{"n_layer": 10, "n_head": 2, "norm_eps": 1e-06, "init_std_qkv": 0.038, "init_std_up": 0.038, "grad_clip": 1.0, "final_lr_fraction": 0.0, "seq_len": 384}
Each number is 500 + 25 x the weight over its row's rms, rounded and kept within 0 to 999. Layers, rows and columns count from 0. Numbers have three digits each. The size before them is the row's rms in percent of the matrix's.

# o: layer 6 attention output (transposed), 256x256, rms 0.0596, rows 106-123,234-251, columns 0-255
# v: layer 6 attention value, 128x256, rms 0.0555, rows 107-124, columns 0-255
o106 094:511490538481546488471512508463499468479506482459490485512489490514472495530475504441471516506464498482489514494485521477488497503474555485493499468503501448523491465514484546564480477500473528516499508522515514509511452488517522537522522492525532474488495508531511498507519464512472545500472515500480470498530484493500519476480491523486475461501479477471473490524465515504518489471481528536567506522495492501522476525465479498509521485534522531490488506507470499545541510560485513552524510549449511461498486488494468473500519492519526539485488557524490503506511539585479518496516506487496527498486501495512505529507468517520534511519473551491483486504459495470480528521540512516440521530504488484477494459510511473486504508545533532459488466504488491549506511497444531
o234 102:496512484542507503505537494509504480520511499517505511482498496499542535485507487469474507497505508528504477456534517509457517509530551522503461467490520496506503479465463498518487480517492528527490529517501540503506475488511495460514506501533517516476513473484512528483565465520437506452468510548511454485496485528471493446559492502505460487521520495503536563539470548478535517441508508493536479451485506500469541492456515488476500497546505502486482477474453507489472508526458544511516480509482504470504514459480474469508550484484505510544456523526486495515542509529496500484496493508501475477458503511503508549483460519518495516538505528510481481489498495516514482490542504541478567488505510521477490524478474493484483457503538493499466486514487447521499473464504504
v107 104:524493523489479490525488477481507494493503495513513507524501505511500514523514525453537488474521501514515469503481493477484575462478488482507518549545502483538519453489498506506466501518501486545442456524526439536508501506526538492537511466537492474548445539465497514507488511486480466475504477485493495461553476474491493503493485503484522509478532467451520499544478530458472509484500513505507476505516527530499507479508508523537524483460511520518510520515539488484518499495516471490528482498493515437500507523488476482476487525503509505486508516522514520526464489517539522481448486459550489541572504469513519528460490503480504485521513461502503463507522488494479507497488507507436536520503488478478521479535521512499519504499522507490541462502481503529516456505587528
o107 099:458494499527468506476493546480471513480519466528485470510520525476523505506534512515441514518516502484528503515562524479490546511491452481551470475471509494475510478520473476466531493461496539472509489511510487518534484519513514497485491496496500528485502493489516489518515564520562508539486516521509476495480512487500508520523480498542472520488479495460501527513571455479513514419501468537501502495531472487496521504489510447524456537477495444498514469499524499515474485491467484499517526465508508553461504465539496482539488516528467512524537461466541497469459495459537488506560495511480488491480517526455490463511511502507498532497487501493490526505550477511505482494477521492534449514519488510502491520521517510515490513492482491505441506481504516499520531477529502
o235 105:479517528491503518470496573483461489460473461493458466503558487476545495471510492507500517526504490474504519550520501515538504479492446481499504476494508458479495498511513482497533469462464497488528500500490504461543527494496526525474512505464497512520499531528520481528535532480556511536525499489516495480488511505514500519484472471538508483504453519472503481499535460479502485456505507541507491500532489465502489540504514478527469525469473491507528514510526516556498490479526440499509539508508511529498506475529521472546436523517518459486504461470537534446457485455510443512547495501529479482484530535464468487505499474489514498465493510500481493507531469498483498491498522514508427512490511513502498538517460525541502521512487505488493500486510549482522522485504518
v108 095:513505449477536530475512494501461495491506529445559485462532540495521446536464506499523472524499431532501470503499521504521477483484503493475478531476521507450481550478510521479494517522482487478506522546507514473520510511505478492537513499495476504543539530511465515518477540532533513525480466481521509500524505485490473500494512493481449483511511466504535500496455516471505506517472465521472506482459477499471525525521480457456463492530530505479491526486515510512481530507499499508514516580529488466473469497520504544526467474469466528488475531493497541499521497515440445517542485538533469520505507492523481515487483481493544524502480500480475516503513517512510517478521494479487474523527510487488438529491494510527490520485475491509512486497478531539507460523542491
o108 088:444500495498485490507503499473501509488547463518487503528493510483493503501507514509411497498480491499510513452535532488525517509498537483541495449510484552482508477517470511503506500502518486506497491518476547526498500524495497539462521497507552512501483514524491495518493480487492506465499506489492489500490506477511537486492545491500544474478451467456483478478540499519506502465480487565494534483473520537510521511457472472522496440516465490535484480502521498512492490465518548529484497469481424548483553526458494487499538472497494524464496491487501505492496521475501564474457507495426480506481512510510537478533509535502481526536463490507512475459456510466509495525508474488509491518497490491467533479510489477505544476503507530446458512542516517474509503482504495
o236 099:451496526521507494484471511465499475502509484501506541517483500493500515497497508483443515478516509503523500496481507525524494478476537477540518448514494504530511479509507532521476484492508500511491559519460527478473539511516485539544478488541527491497454517526486495511503445457469502489495503483488502509459519539528500490517482513479513492514473497503517527499531494515507516491496506541485530465505506512519496528492443448513507474498493502480480494490505502535493479497504522561489498495475468519509540478471508496485488487517535498511510497480495537485518481536495524504429524488484478498516512527492524512535530474523466503567457495501505485479465509491507528510490444513487480531538464508480522440536478501504535466474520581459420550548480527470487501462462478
v109 090:513525505536526486518514533479510511512486475456474494494464505488481502537532490533539470485500432491517495485514521561512468511537487515484526520475509480556499532526462461511485520557461491468504512525441519537518449520510482480510496507469483514485506517500479512507476481506530526520468530510500487490479520519503565471496473525466458466503532467516566496492497492531454494513476487505532539482509491454526484502531480534468519501508490510533484513492507483477512486511539549498517530535451518427500501504494502493506464512494517514534520448508503507517512521485477508527514441545512482526506496495546494505482495494504479468490486517467527487526476470465518490476541521458455474515507511510465528466483508480517504484473536493521503521504450521502501513513509483
o109 101:473514493507476495492509499510503510528464516510506453488481500456512544470499517464474518537482503528501453496419475503491502469493473536481515475536516496554484492499497531524501542524504517512497540479497504455511481516470475526464485514533507507450510493459499537487509506513522498469547515502529496517508542482513478455487495480454512541496455508514435495509484529500530475586511510495519469497503513510476530498474467476490462535561516480536480481499515518501493530453490484521449499507526480526528485517499517545515548519494457486552501483475501467485507542481496484506513498483488522473479495509471458494511513534484512505497512511510481488545494479532529547517503503474474512517493470521514505479516523501516508517492491472520458455498509508452489456495518558
o237 098:504455503452477497523491455505531507512506516508463539496446484509477527505446472495512538530498517518513469493483456453488495479515521501486536472512508509537459501486484553512494501515525525516481516502506506472496474496500469488482512491543503514447478468497483511492504455493503474517530496494483508513489526507497484474492514522490519557493511540532480561553503532494532507608508516459498478478507521500492542512539491465487510532508540514480493492510463544500494501453479495549476476510480501508474496508517506548438520497513503478550503510509475483525560523462493480524501505507451524491481480478476542493512511472499510482509539566528494497496484509511531479521508518483496497482507505486499498491517522469489499533481486521469459512502531461460513459514467489
v110 093:454519550468480511483540496478516522541515498497497479488515508478540480524477498493506474462483529471549526505506501529500499496552492542509532530474500522487513512536518538513514493493479484464501477548468488491509469491486481474524480524496518544472491490479467494498507480509515487542523513467459517506497484526517517466494488490508502484494500477548510449528487507483465473504545487542504504510416469518469502471501506494514527517473492494529487484497499495461516522522499522542558520565492522508481507497531478503471457465502516492518506478487494495525514495503475480528476469532474468524444499507551510525464472509496532522539498479511484492513503502472525496517494478477470526529487573470488438481477486478537538523493559496517486520518460511464532494521472466
o110 108:503516505518513506537494524494545516460496470509483501468486528475469528519497523517503527495464479524472468471463492469477505522509475522513503485495518473494496509519490502479505523488539511523481537463507498490512475542489464493513493455482530504495484497504533477496483527523549501510515512568528508523513535454488507483449509474466525530498492506479468497509534473507498492598483515513469524471527489476461486500498511461506473512554487478501536488530516518559496519465525516526475463465547456503505538495481498522512541512516468524480498509478464494541517544502492518508477510439480521530520486510434530497519524531488453499506468485470490515508496508549519491484467531484517472495480464500490531438504525476504474477517475520471499481480514476479545503508490534
o238 097:512494472517488548539471511524513493489536484499483515479457501488468512530496465540527540477495480515507461519514440495495479518507476480505542473467524506497517482459491482516512484501476524551499548452499482467494504489510486504532473473484521479484519508534535521524525484484489487479469502542513544515527504488494487467464492466483466570538489517503498526515571487478518532573506530485480530475526545430473478469521501482512496540534517498472509486507510505552485523476539483534517493518525470499519500495484519523481527494497517462518472497480471502529516503500507503526475496479495530532499483490448529476562531479522479488485506503515547501501500481551485486478471512498492469498467465494483507479472502465490517471500487555511497483506535469495523466480507530
v111 095:529505441442538456487485452495473507542503521473523512529533505478518488501508507492466467555490465495472480504459491513546497479531513527459483549549513519528513498524498543469476530510545493538465480512469484528513478492520468503517506462522481485471487518488512498518491540479515481456505493516500498496462527514472462485516483498498522501482551481485538538487457536497480508508507486492502492465526550515493486512531457476499507498524502543472527509524511495508520514493502504519518492528468515460495472427507505496464428529503478490490478524512482523549544501518525519504468476457485522493503514491510496469502486476496466474489507501486524493468500511477473482487498532443515450489502519443470505487543514493542536497511499501501515488528468488557493518503480503
o111 098:487473533509503484495493516484478473482537492502519474507471524542495460491472511491505538495510506508548500462563535460516484453500509493525543440524475503510510482538517502456504456504522503474527462496533508503524511459504516514512454511524497486454494506487477504505544475476464514515534491463503517500497501479471498526519516546525502507464493501497514503490527488488527489485483493512513510449519486480514477483517456467541487465482544488495460496519493511505497482495478471495440536496464459480520488560503504510497484517503519547505488491496517484463496471522516476491522498535472472536501502457496481553504510499566513520522501527531469481488468461501484513561535471521471490534498462543493512529530519474493543487530488490509427458552527507502484502508509505
o239 100:426482536505508526524529528491480489447485458486525499483526491525463455481449491495554499476510487486490466506547485462547500469474530495519516481447493479514504484501484524484487489500470502461458509518521491449501544502536452524513467503508511536523482515511465495498496464480492504554502454492507481485514523499536498515484489514516516501495468521519475490500532438518523495532504512507479489474510475494518496564548464497488510516514490478500500490528479545465502491516505438517515547490487479530464517519490538494531511484469530511491524494489497482484514496491517478481511536536460456533514531513478474522494501472541505514513494513494493498530528514495511479484540484503516484547483505525511524493556504497530472500524477571491457476515507537486532519534500461
v112 094:494523516499504539549499451498488495491506528489495494504495451528513528506501520457475480508502547517510518509484483478504537435479497457503488506506509508456485528481491469482469518537473508525502491466521535503517502453498488520503516457535488503507508508506513500534499450481458468526538484540471502503452541449464479515481504505515473528540520535505437516512522537508511524497488479497504488539528512454467451506483502511464505471458522492506495505494521490484557460503490468525482481483461504509476550515471461495517483503523504474466506484474474505504473501546505569458479538449541491506511493529518497535500491490499524463491520498482526480501528502502517489525503463484502504546475562496473539531517513494495500506485473476488549513531504518512503545523474461
o112 093:488443557481542530444476502494528476450477505464470517543512494498485500555475471504513528507552531492510508486553442476511506501490501467525484446448528469557508540511499555474488499498496507471500534496460481476518536506489480528523520477486502480464513493521501490486513560500518522511506505515516493495515494509517508534489482481527494488498519520460464502516528476497481541462483527478478532516509462509522532543498521491516514570499459508497516489501492519488515467509546482493525494473476481532497544512512483473501519549475513487481497467495485516509462503498463439519505498509515503530524509512527555478493530495480506472465484493527513518506513471471478527463467519508490488458483494512517496457526487495500485489467492533477544504453489471494513501529526482
o240 103:502525551492490503453524544518477485477440499476502473488531505498538505457488458477522478481501532524498502511521498498547508475497518483535503491505514497532469527498516530493521468494471460480496502504474473493522530520468530496485515481481522471488515490495515510513551566485491529498492515511530476493510457499507535506515483462538516503500502511447463487513460498495475493468468496524520500524520464469532506558493472510548506551505460517539501528485513521497499508502561521444506517533474469504498504555531534478554505492485490471504478442515505529504531502510485430487506445507493475508502492519511501482516504482479496519462517522510464488474507483470474544489494551538506501484477528519501492500519469531533471522501533508494533454467500469482535460474516492
v113 095:504515520468460477489462523503512506521508460520478475489480506507506529504461508449523513474519523541506459512540542503456517492504453526550525511514524500496528486498496462503493492505492495512544518515479525494508507521509490492533513491544540486494532467495502521504484467516479485470526469455489479517543473501517484502522542534516482505480434554495483479522530445492513505490525526532500557548492500543473508480482536465552493515515472471517506487487488501527487488527484478489509505490501487496503523497455468501492455486516477493517542514488490480490485502541503510484490530501476479486491517463519451519503525479505498495526492477503484468493488523474547515479459461521509563477543504557564530528490474493507491500482496485462562476545486457500495519480519456
o113 105:526462507465492516495523515503519509460504526449494519518491484508479532503465529503453534492489470459515535504500517503507465530466468489487480527457507475485489484476476547573494467485517550503472539492515494517502451526504489524488498466494482515573510497485492486487430479510538494498507523551461465482490471522479488501490485463506527489468521497491475501506482494496458515522502496508527488505503485491502493515466521513521517501495510489536456498498471508528502476530536504492511501503512493500484518501518487515524521519520522490462500546517539480500468509553487509480483485545518513511537474525468510518497453524485504481514520521458517536526485575484510489490452514485524467477496446470521503479484499497499474468490483478483529542462499529550475545563518550
o241 093:530502460486480479503515487516494506512508536507492516541506527496530525482541555518441517536504523505501524503481489544514506514483483518475521515519523503485475473486498467536482502459508533538480505529504515532472448499493517529469508509497456533540479508497506530536499498491465502523481528532473501505500504499507509508505506477486498513494535470445520523486435518502492499504508511497545479477474500508540491476453516521475499479502501514535448489486497494517467533484529533481489480504511477505519499470517468452511491489530511516484473545495531498473477466479516568490510445536541527452512495487472526480477434503514515477476504514533512523501482521499478478521478537503482459472503472433503472537466505499467489474519481454473503522496528481513465492493542580
v114 103:524494496537487467549491484533505503445477479491481561542517496476482520450454492517528516520477503421494543475516499500530480509475515508512490503488509505526511484486481503504463504526515495474497528491491510523501505515521457469480523490512475503516486463492557518510492531518485519447490474490531471494444500506523460545495514515514529499561525540490507519504526477505545506511519491476488510489506478457514500528540501490459511507499467467488510481500484482509526478488516474470479496496473514520493501544446542513551479506507520534469499537547517484530486463531523497480510529506477468534495459505485515516508492444500498453474508544526512524492509506500483496504516502477544474500500536500568542529501484505473505480512521486528528524510546454537480487472471464
o114 103:510441489470511480449509455500461471509498513434481516545500508519479505498488463507508517499550513497522494521484519500504484505505525512483519510503495448545502523496524481475493472496531542472491453497559504535500500485482513538525529505508449468464486511540494470494492481464560500498514516504496491509522504566471481500489464565472458483473516501522527549499484488514518512474462527480508473509466514533521502542503481506514504510484533562550498506505457518474481478511492462494486543474503547474529496486520464514464471549478521499478504494496487478471499503545482479516542511511526511501496466554495501503478512490528558498479513521471509483513479475486474503501476506498499496507505470516520501531492497484503504514490434445466536505522525539530499500504526496
o242 113:498456511522489501466521464560498488517527515456525506506499493512496531475535491476496462495502488539489487475501500516494519482514557508487490514511493495482472530500507474476531483517520515495488463480549524516479511525470467484495514487518520513486499490519482528469496492499507456472454526515501491510519509481443536433495508530497504459469524525502484516518457507553511500459501482495494466504451476551551554529522525507478504461525511500503523488498484535458509477479448523488461486496520482471486478484528501541481516533483500514530495467483493490479531487518484493459514499524487485499484480522483528515472499541512539503515529532509490510516502531508518468499499528537519551461575503530474511456488482492510499523462501399466523514506485483490492501527520462
v115 100:508475492547502522473487531488507489525497521510472470483502466494517517445498493553494486524500412524495507488529509512486531534524498483473509507498519480420505504500502496516524486495489477503477493550473512488493509529515530534495484517509525529491507487548519503488528505492521492505496505500518511463527520557548535498523515526507475517475492462471526494493476488481470444516470529461479507510483469491515498488486505519487484498536512551483506502507513460510534485476489531511536529451501500508494528412489500496534520500514474528518476490463538569501492498461486505492530501559499500473522493470512493478519525518509499481492495473502495525490485499483478499442533500464495499496517459484472403505465492525517520494488465513492468508498480542470497504516553520
o115 098:474530473505489490521501538482490481486520495509518475448471472526520496450504512495516496479533520548493522528517549569512470500481523453507512489492540552501536512495503473492519503471449522516512520554515524483489480481491464545470469511518488538518513515532458499499517452509489477466468506462506508472464487461523503479508541450510518472523465488535520526489495514494481499526523525500570499514524491492512538486481478489447539503492495473489460513490472486471513554488530487498491506516486478520500501489484495506511497470468503461536491487495492537513496493502512544484464497505482496494470501467449510518528498476481540505526479534490510467508515489515498489495562465512499540495462510545502526542494454532498493479499515550506462545525502492501473465449510517
o243 106:501478492491535468492454533474489496513503517515524514505455543524482442537520546486478487495498487465507495492463563475479485496460500476536500512510482516486562503527501509484503535500523549513505482494487499541507500479489475531504495528503496469531480532482509448514501460479456504503516488475457505485467501487498461523475501500492539458533504483500526481510512545505500513565511473534530526528524513524485512480504511459494511440475491508514501523475498505494474516529497484514511494498455486485537512506511476543484433488500517501476494502507485507491471482519519501499475535464469509552497505467444519494517502490473532510557438512492517504479447508516490508537538487482489499479493507512470521533499535501483524471540513540531448504533502504521468488519456558
v116 088:463469524530482518491515514472505512446499541494443490508481510533462472527536480520493509481516492504483525485480521476496526511521489529482531454465470503473462509489555517478507523473470509496531534522505510522531482494492518520516492541502485524464503469501482429493483499481474531584503506509482511481497506496496534504457507494507477487490496508530504496512554466535511508483479473558496484461475467513494492487486491506479518491510508506552489507479529517506478514484526476474470535489499542547461564535530481521527484493499497488465484422469532499483522520506470483515511481503512479514457517508501517490485493540518472557526488480483495526489513487489496526542514512507516475529514517483510475519473520463497521508495536497466452509531553477517535516548452502
o116 094:537534502516509518538511512494525490502438483465492549474497507434504501531483472451542510496504494484482483480438486535449488502497511489501494516507490479524487513509467543515509491533505491507436500495475521478482510529480494450482518469496520506525471501453507519566514528518529545495496503530527472541508516510480476487507489492447512498486506507521463454513454498464498537512495532485493503540485507491481473505537529522481494525475494488462538539481494533506567491551508496537541465516490461481495513511501518474476507509519491471491516509514503503538515506461501510511499527477496539490500519500494494509504524512422482458499517495477549492499521498481524473500457516498498540513450523491515499463496465482495503472481528516518555461485456482471493515473474479
o244 105:550562473491491505505511489509527505578475521495487511481464494452517537500501475453507488511507529517488476505448505511457484472514503524490509507504509519528470537509472472522493488497494472473493489469507528519544514489438539497462467460510517523522519471460520530559545525514542519470512538507522499535496507494472485486528466486458476532501516479541450490509462542481491529492493520467501500539508514477480503469508528515485469514484522484488500499467474509491538498515467543514482478532487502486542488516497521518452518509518471440519470493493506512516522519480463495500469510485479537500465531473531491498508520477492511484481523505486530503502476457521517507525454501522471544498459534509497496495481478508499491463465533478537553478465479466490486486473525468
v117 092:502475524528505475464455507457513510475495503487447505545504477516503503524517482533529538510468480513515504487476499486574468517480527512458514455425506507533497472479554557500505515486496495456473512532500519492508457530512480489470524501478466502494515498512480483495456519492495534515454496494496494441547548530526552486469497466486498490517478457498480502553492467509490488507468483500521494532505479506525472551502522515495493505511453498499463484497532486528439512495506521503504522477484504544508499509500501468559499489480536490499515525447521478513516496462550477544514456507503491502542528534468509466447494542513512473485483498517484464502510503509492520492510493464484492495518503500504468465491520494490538510525500509506461526447492515474496476512487524
o117 103:484509492533473505540528499496486519499427465535501490447498456500554561466503482466526470509464533517452500485444446543489499512544506544500507530519474528505457500529478491505512528531512503518429509513507500478506475491477490459473502502482542556517500518491483518515531493487517502497518537524504512533492500520507486500470481506465516482534502521520458470507468529512505449539516523489506480490484509516489487519525529530494496513490492451524522511536484521439524517505499501466487493523540496484498519505490525483490513470506503510517518455500516478535496463468492487501504508496522497458421504487517477515490535482451489509498448483479530501519504472495545488539491496515519497501513528533522488523465483506510498510484518515471539476505476512440500497482517455
o245 098:512510451487505492528497481493488540537477473543491528463455479535488490510478471481514474509484474488508496497451494512456416519519507503492522537530478518487466500514485493499509500531509508485512502487512520508547482461457513484516490501491529480523503500476505488486499463495512472484567512471472517539499502481500466488515501576475476494500496526532482491511481528526503518516485468489518482476491518492492560455542528477496482498466547484508528475517470527454555471516486483513456486535530531496520456526503488509443488512543478515485475495490524516502481492472485531493509529543479546493486525468507479530543483515452508518520498529466531510537465459497538496563482479535490483468502480529498495516467524505510493493515514496526509513520485482454481519538498477
v118 192:551487545531493513491484511521494505525528515508528526516472472533451508469499500528488506525488508483447474515464540513506516458524474490523471495521542526494541496509517438493519560519500489460500517504513464456484512520486511508521507568496520549527457486507528493526485504513531524491466558487447469488474490490524468507511522442521467502492507482467506524504491486521525479473478525501463485510498445500478544483568525538475522497499471466525502493484532500500449518515473503479486509473458486497483520477500548525524522492482491539523522484487491520502488507469498540513498508516502513499521494479474483486520489491574482519477517498532527504531494480524534539510520469489479535521520496501516476495525524552497514497517494454503455495476521526506474503491479462
o118 059:550504480500488526529471491506531477525512481486524484528494513471515513540538522491530492493485502525483496461549442465504463488502508490475507492503457489511480528509523501484505479494477481540524475495514520508494529503529473486499472455545491481494505471525505476480493517472496477493492495531513536513497535506485484503500457507512485475511514503493481497544547510484506531353489488518529502507537507521535480515515480479502483492497500507449492489500522498542513509506515514509489458490542503487518492530527466501499478487514527503489487465503503490489530476484491495520546469494510510485462518491507495544506505506484512502499585494519518493506477509522508502535513488515475452495483489534479524504494507456514477496498498358508512519512533471487503500491499519
o246 060:530499494495494534505475484508492473532507489524499488527510541456519508512558522476505518510495480526501485473534464493534490492476504509466521503490469476506485514511529518498491507478498509499525490487545518531494529506513482494485493501533516501494524506526515525479494528479509501479514486523529535496476549482469496502461463497487528505497491496501471491525511509472525527370504491488495480515501487519535481518503498518508470445493504530480484513497506494525540505506467489504480493462546495485494488505509498473501484496494482497517485435479487472491503468508480471512512506506475518506456507512526521516498503526490512496501609487509487506461469530496528498510496522534484461494492499518476531507465472480501509486472528343507538492505495484501490499533521523
v119 098:496488540491521523502497432455491495501474529472491492496473495483470489500536468512505493512462530513465566534509501493489559514512543491480490450475487456527495491504489549520490513497495484488498471514512461521533527475507536511488492496472485521512516523490521499468506529504501500571482498538511548451489526509509515476491492505483476514504523516462485448533507491507494452513468494458512515473498502497501486474504506553486510515493480450509503512473543471462534478494490515493511483457514558489489490549498501524509517524503468500531479443540525535539493500461493505489506521520486508501507477468528540460499510509472497501505500469528492557536510488483485514496535566498466469503490488487458518469486495527453518505498516491543488467452528494512512561486470512
o119 101:462534500508518488490473488526503488554496463496521489458530529478530493534504480494526473501534478556493459518432519505468534512517449475471494521499494535511499518503519449468503544492497481478508479501448488518498497519476493476490466543488458473469469533500472516523528515486526512470500490521550516535462510488504483526515499447484499485531482500530475546507521504507489516517502521502456476521496513490494503508511525495503494570482512488499534508495493487503499513460472502494512510529507527533517498508466532506498507485470490453545498445483478493442479487458505484520496532495483497518459535490469485450518525480471522523528520507497515470510549463474512507447501498508514542515500515505534499524554478562510482531490469490541500507490503508475536464458489464
o247 104:518504477499503511471479542507509493538515473477502486483526527493500491538468471475518473496542493511506485537442502517486504491497438464490506522490476514500517513526520442486493508508514465485501461468470477526490511513452496499482484521517445465496489538518506465506487523510541519449536473531521519551447484497490490513476468454513481458524497496521468497496521515517473497526493510507477474556515495493501482525525517506520489523481521523486536503524494502518512487481523510491489503552519535483540479529496558485481481497500527466481542494524474517450469505516460448522490524444516500523505498486475508480513536499479559504478495489472513510534526514498465517454469517513523502484478505522524497514548496526548484538470497491533545504510534510512531476474423473
v120 096:501497441483501497502534498514512490523468487470567479459479520506534497522497487474547442532491492520465506529537478476476429540492494476508509540480482501520500507506483530568522487512540486467482504491516545475486494481492436504488504482475497439518564490539471503487461442504535472511494505481496504526501483527494482467508536542495484494479483536517491467450484512493479492491484454517483486528478505519461510509500514516514482494524492514463543468500482497488492518542531527466516528513545485464530492480464536539476519531513495489493491476541506496560530475502492515499472518517486518468502505519492456526536502470493522523515494500510501462523496545488538493499479502526500511496469499547526508476493484515516485486513553497508530482496491468470470494464502499
o120 096:515502497500539492484497487551519531559527503510509525515491472529493516501542468515457523502513469526500490513525491519573499528470514519496527469496552535446473469496517473508512501504470470531547510503486519477482477518501526510511472532491459460491464531491515506451525474440428508467521467497458518512532504471491528470509520484480483475489489494483527503504501513539496470582484498511511509466478520507483511514468474474497525463545518526534461499510517487528500486482480538507465495521497509496499480491483479476514504487505484473504490524479479506475487512547485529530507484508489506500558490506500535501512485509521482501502493488462491518509499544494504538490519484519501474498568481456452522486462504480466515523461443513517454553508505536498513485513496518
o248 103:479494500486519466509510471529526537510506495516496539511491491535497511491493514563471520507534503493513491509537496496557496528507552518520503485497498479474509460464508499492489537516490514537503506534443513469454475509559502528508495507502459495488464526505486509432481474480419504481506465494464455487500503502505522520504512526481484493447510507494538532496490478527506431570509505504501497454487523506494505526451480488492532479525512512547495508512498480520507478478511517517507512467477516458467497476494494484553500459513524488479475570492502487482503505520524533491516469513505502505550486511509514488507477519510458509485476500476496492518526539490488499497506501477534460505525478438523501494509526488465497473529428546482460557512500519520502491526490491
v121 090:512501490565527519503495505505444519522507505479512473436555529520543508541523485473485480513527436549569535509465495489536431532487491460486546496526514500479499516483483499529517476483488499494487488512500523499511441507498476519480503495491457480519518514500458474516511476467478485528532551518481514505504499520493463485481496508518494500506504446548478449533489548542479485501503530495502499532461511459482506456480493524481508502521469511474465497474531467511476521529538522530514531522535535490507517515504506511500471473481527486528484433502496495534527504479535500491510493526498500497492497502540510522510514516504499524493512501508516457468513470485533499518529516469525476537476470492483477480508514525501469496495541509521445513525495503466518502535466468
o121 098:483531474500509523508507477555532508524501474515488511480467511492528560491553516519503515521507500520462490465518462522475508519518513537499505508498524541482472472512469502505547554519519475526481496499483535494452509507487490473453469485476526501503516490512507505473530511492485488478505487513514501520523508498490528474500541467486530531493503509483489502494528488513499451583504447503490465484484482510494517515525524496483498481552477464502517481502525494508479510489507512482494472492522455509529516470516530488527536505479491488511498496486504537514494449458469544467500484443460471507506508487463557493518536522481459460473485434506483519494529535520514515505484493500513494490508536523443484479480465510478508503492455586511519468493511488432506485495551515
o249 097:489491478463514525468481502504560525516491536487502545493441459496480530502482502552523534520531500488504475550477503479532482477479544501506510495499520484515468485492515540519471492508499493482490507520465496479498540528484528519482509478491498475471499534513512511493520528459489487500493495477477493490514522471508535511493497503479501535504496496498505498475511452503497478598480485465510473501494531481487471536493509492461500510510496531510530475484531484509488466499498466481530512513476481517478468520503519512511515501519476451490493535490504537527506530535502499498458465505489527549533470526500486489535529498480484473449464470479516524514506502482483525516469531489477487531469562479475452461531518527490533482510472622476517467512459497480489473497528509
v122 094:510539574477504527494527521513552492475506496515491503474514495519503497527479540461536513434467511477567497495489532499492533508508504414509514508514489524492495506472517485494471475481505506540512463474520457438520498513508517479534522494513558490537466488442496505501493485512480494511493427471491511488533504470500500499471472478516483502497502487483494449458503483544530477501503502480523569503509483501509508467509497529495532489505550469513510506490491465484520538527496469501520496533496508469479485571477475523508500483519475513527524517498476504490521514529493466496486514481559486537527493490523470510451467459461524544543511500508508495490473527498502517487480505545481539508519490502515527504472515488490503533510495493511534509485505528510522507544533489
o122 101:466495491503469497512498522483521519481529453501492527500516547452477503540490500531445503507502520469481507478545504473495513504490478531520475469509507508498516521534477511523509527477501511463501478501501482523473493528519481489469505509461500509510499531520481473508456571500551510524483513532536484506469503466502568514492519499514517521491471500461483508510545484499464515486512479542472525518506492518518491508471553468526485517472444473539542475487518529490454471440539488494495458473510437533489542496479477501497477474499490516472525503498546493509459522446466531496493508503460498504541464510449527449520520528531455510474522486490491532476515534523530485497465533486537474469513505488496504500541540490532494489500479471460497479503501492521502514493492504
o250 105:525494474477479508518474520497475499505510487515479530539519535461498485482516481537467519507523503508518540520540483533539518515530455500497493463496533501472521499506510451515514489473501498501537522507484502508466521499521529497482493521493459485496497502560497500515520524499517493481473514504522495511456484488530552490506522498520530503504464522472525550510510488477469510448557517546493494498530517467510525503504508492538474521480449524530502517475528499540436459436537478470459492497531451518489519488521530488497474489497519461499482475486534493473521496474498536482526482498512493492515478513443519449535553512483455512442531500533494490453492505497495511474503520505502461468501508456512535537507510513510513518480471450483452473542530493493521511465479536
v123 089:518515498449502535491509443472470477504492510465507503489547531500511469484474489491482441520500465521474486522507463496561473499510511470503479534502489504507503523475478498469487490487531510517503481479519496501530494522523527497537501461487496503523496556494497458510545503453504504543512509489485534463528525509529459490472521468529466519462516509491502517525505494502482497512504519501472515463441489468466505497545485493473530508508492536477507516501560520492493549519500501520502514507509531526447489457489546501502478497486449492500433495488504537524541479513528444460502531506510495561489502472515473469463495459499536543504479455519515520473502507488515507463536505539504500541503524475461446523509456517544503489486500509486483498506471519523521472492530492
o123 085:463495515538505481481462565477505475482527493494487484527491500542492497494531499484459525507523511518533493519503519487512500481462528488498512420543533524485484483546522491489551520487480482460508475516516518465487548505463486524485493513502530491518492527566484503510492474446500513502495498470497511484447483500495547500498482496530486474512433475480531497450526472497503482485463469504498473503546500502512500512507511475532509454480486524492497471513531499504515483462474495516481489531473446537520516499501492513500500515507529498496529510515509533481520516511493538460487504480504474527508499502473513519544520490550464528514458483520505468499517507529498513513528467490503477535530495528457525514511504500486517498519494623508453528535496511499494538494488463
o251 099:485507508514530500496473594486493489489510506483491515491521516507503502481531523498475514501540468500513474539450524497525476477483523469506507430539507456505498487515521501499523502481495485484521537507461555458483570515487478519483494512475509482521487528539480518499506481474505496497492507475526501489466492499516531504491471491505511489484450507497520460447536464514492488487484468527465495512522534478543515508511514482507499457510462509499509506493532483532469485494507476504504501545470476508535512507481518534525492507521551489475516494492514551466522506542470508507458493496499453539505503525449484510547517491530479510520467482496484455494488508487480511476514477502508483517537491507491496491543480536496515460533517594520442502547489539476476523486467465
v124 095:539516510482502529525555503530524489491505492524531493510537516543504450504504509462508462513498530569486434510523496463481497471526485478487464527483482534454492544499456483484523508530519511495499511457538518498510521504475502523521488496509507477529541458524491479496497444499546493510465475493510505493486483459489497514531516540532494496456464513478506518471529525514515542497490474484475542477481497485496524519520508513516497465484533516443528508523511490484530466524504479472521499522540501503473528507506522528505519470502478503489502470495484558458552481538439482486503570487534479505503495479503449514543492444527531504495500482493494477491488539494528501465496488522522491510484518534491557540522471503519470472493507476494518526502481528504479495487534474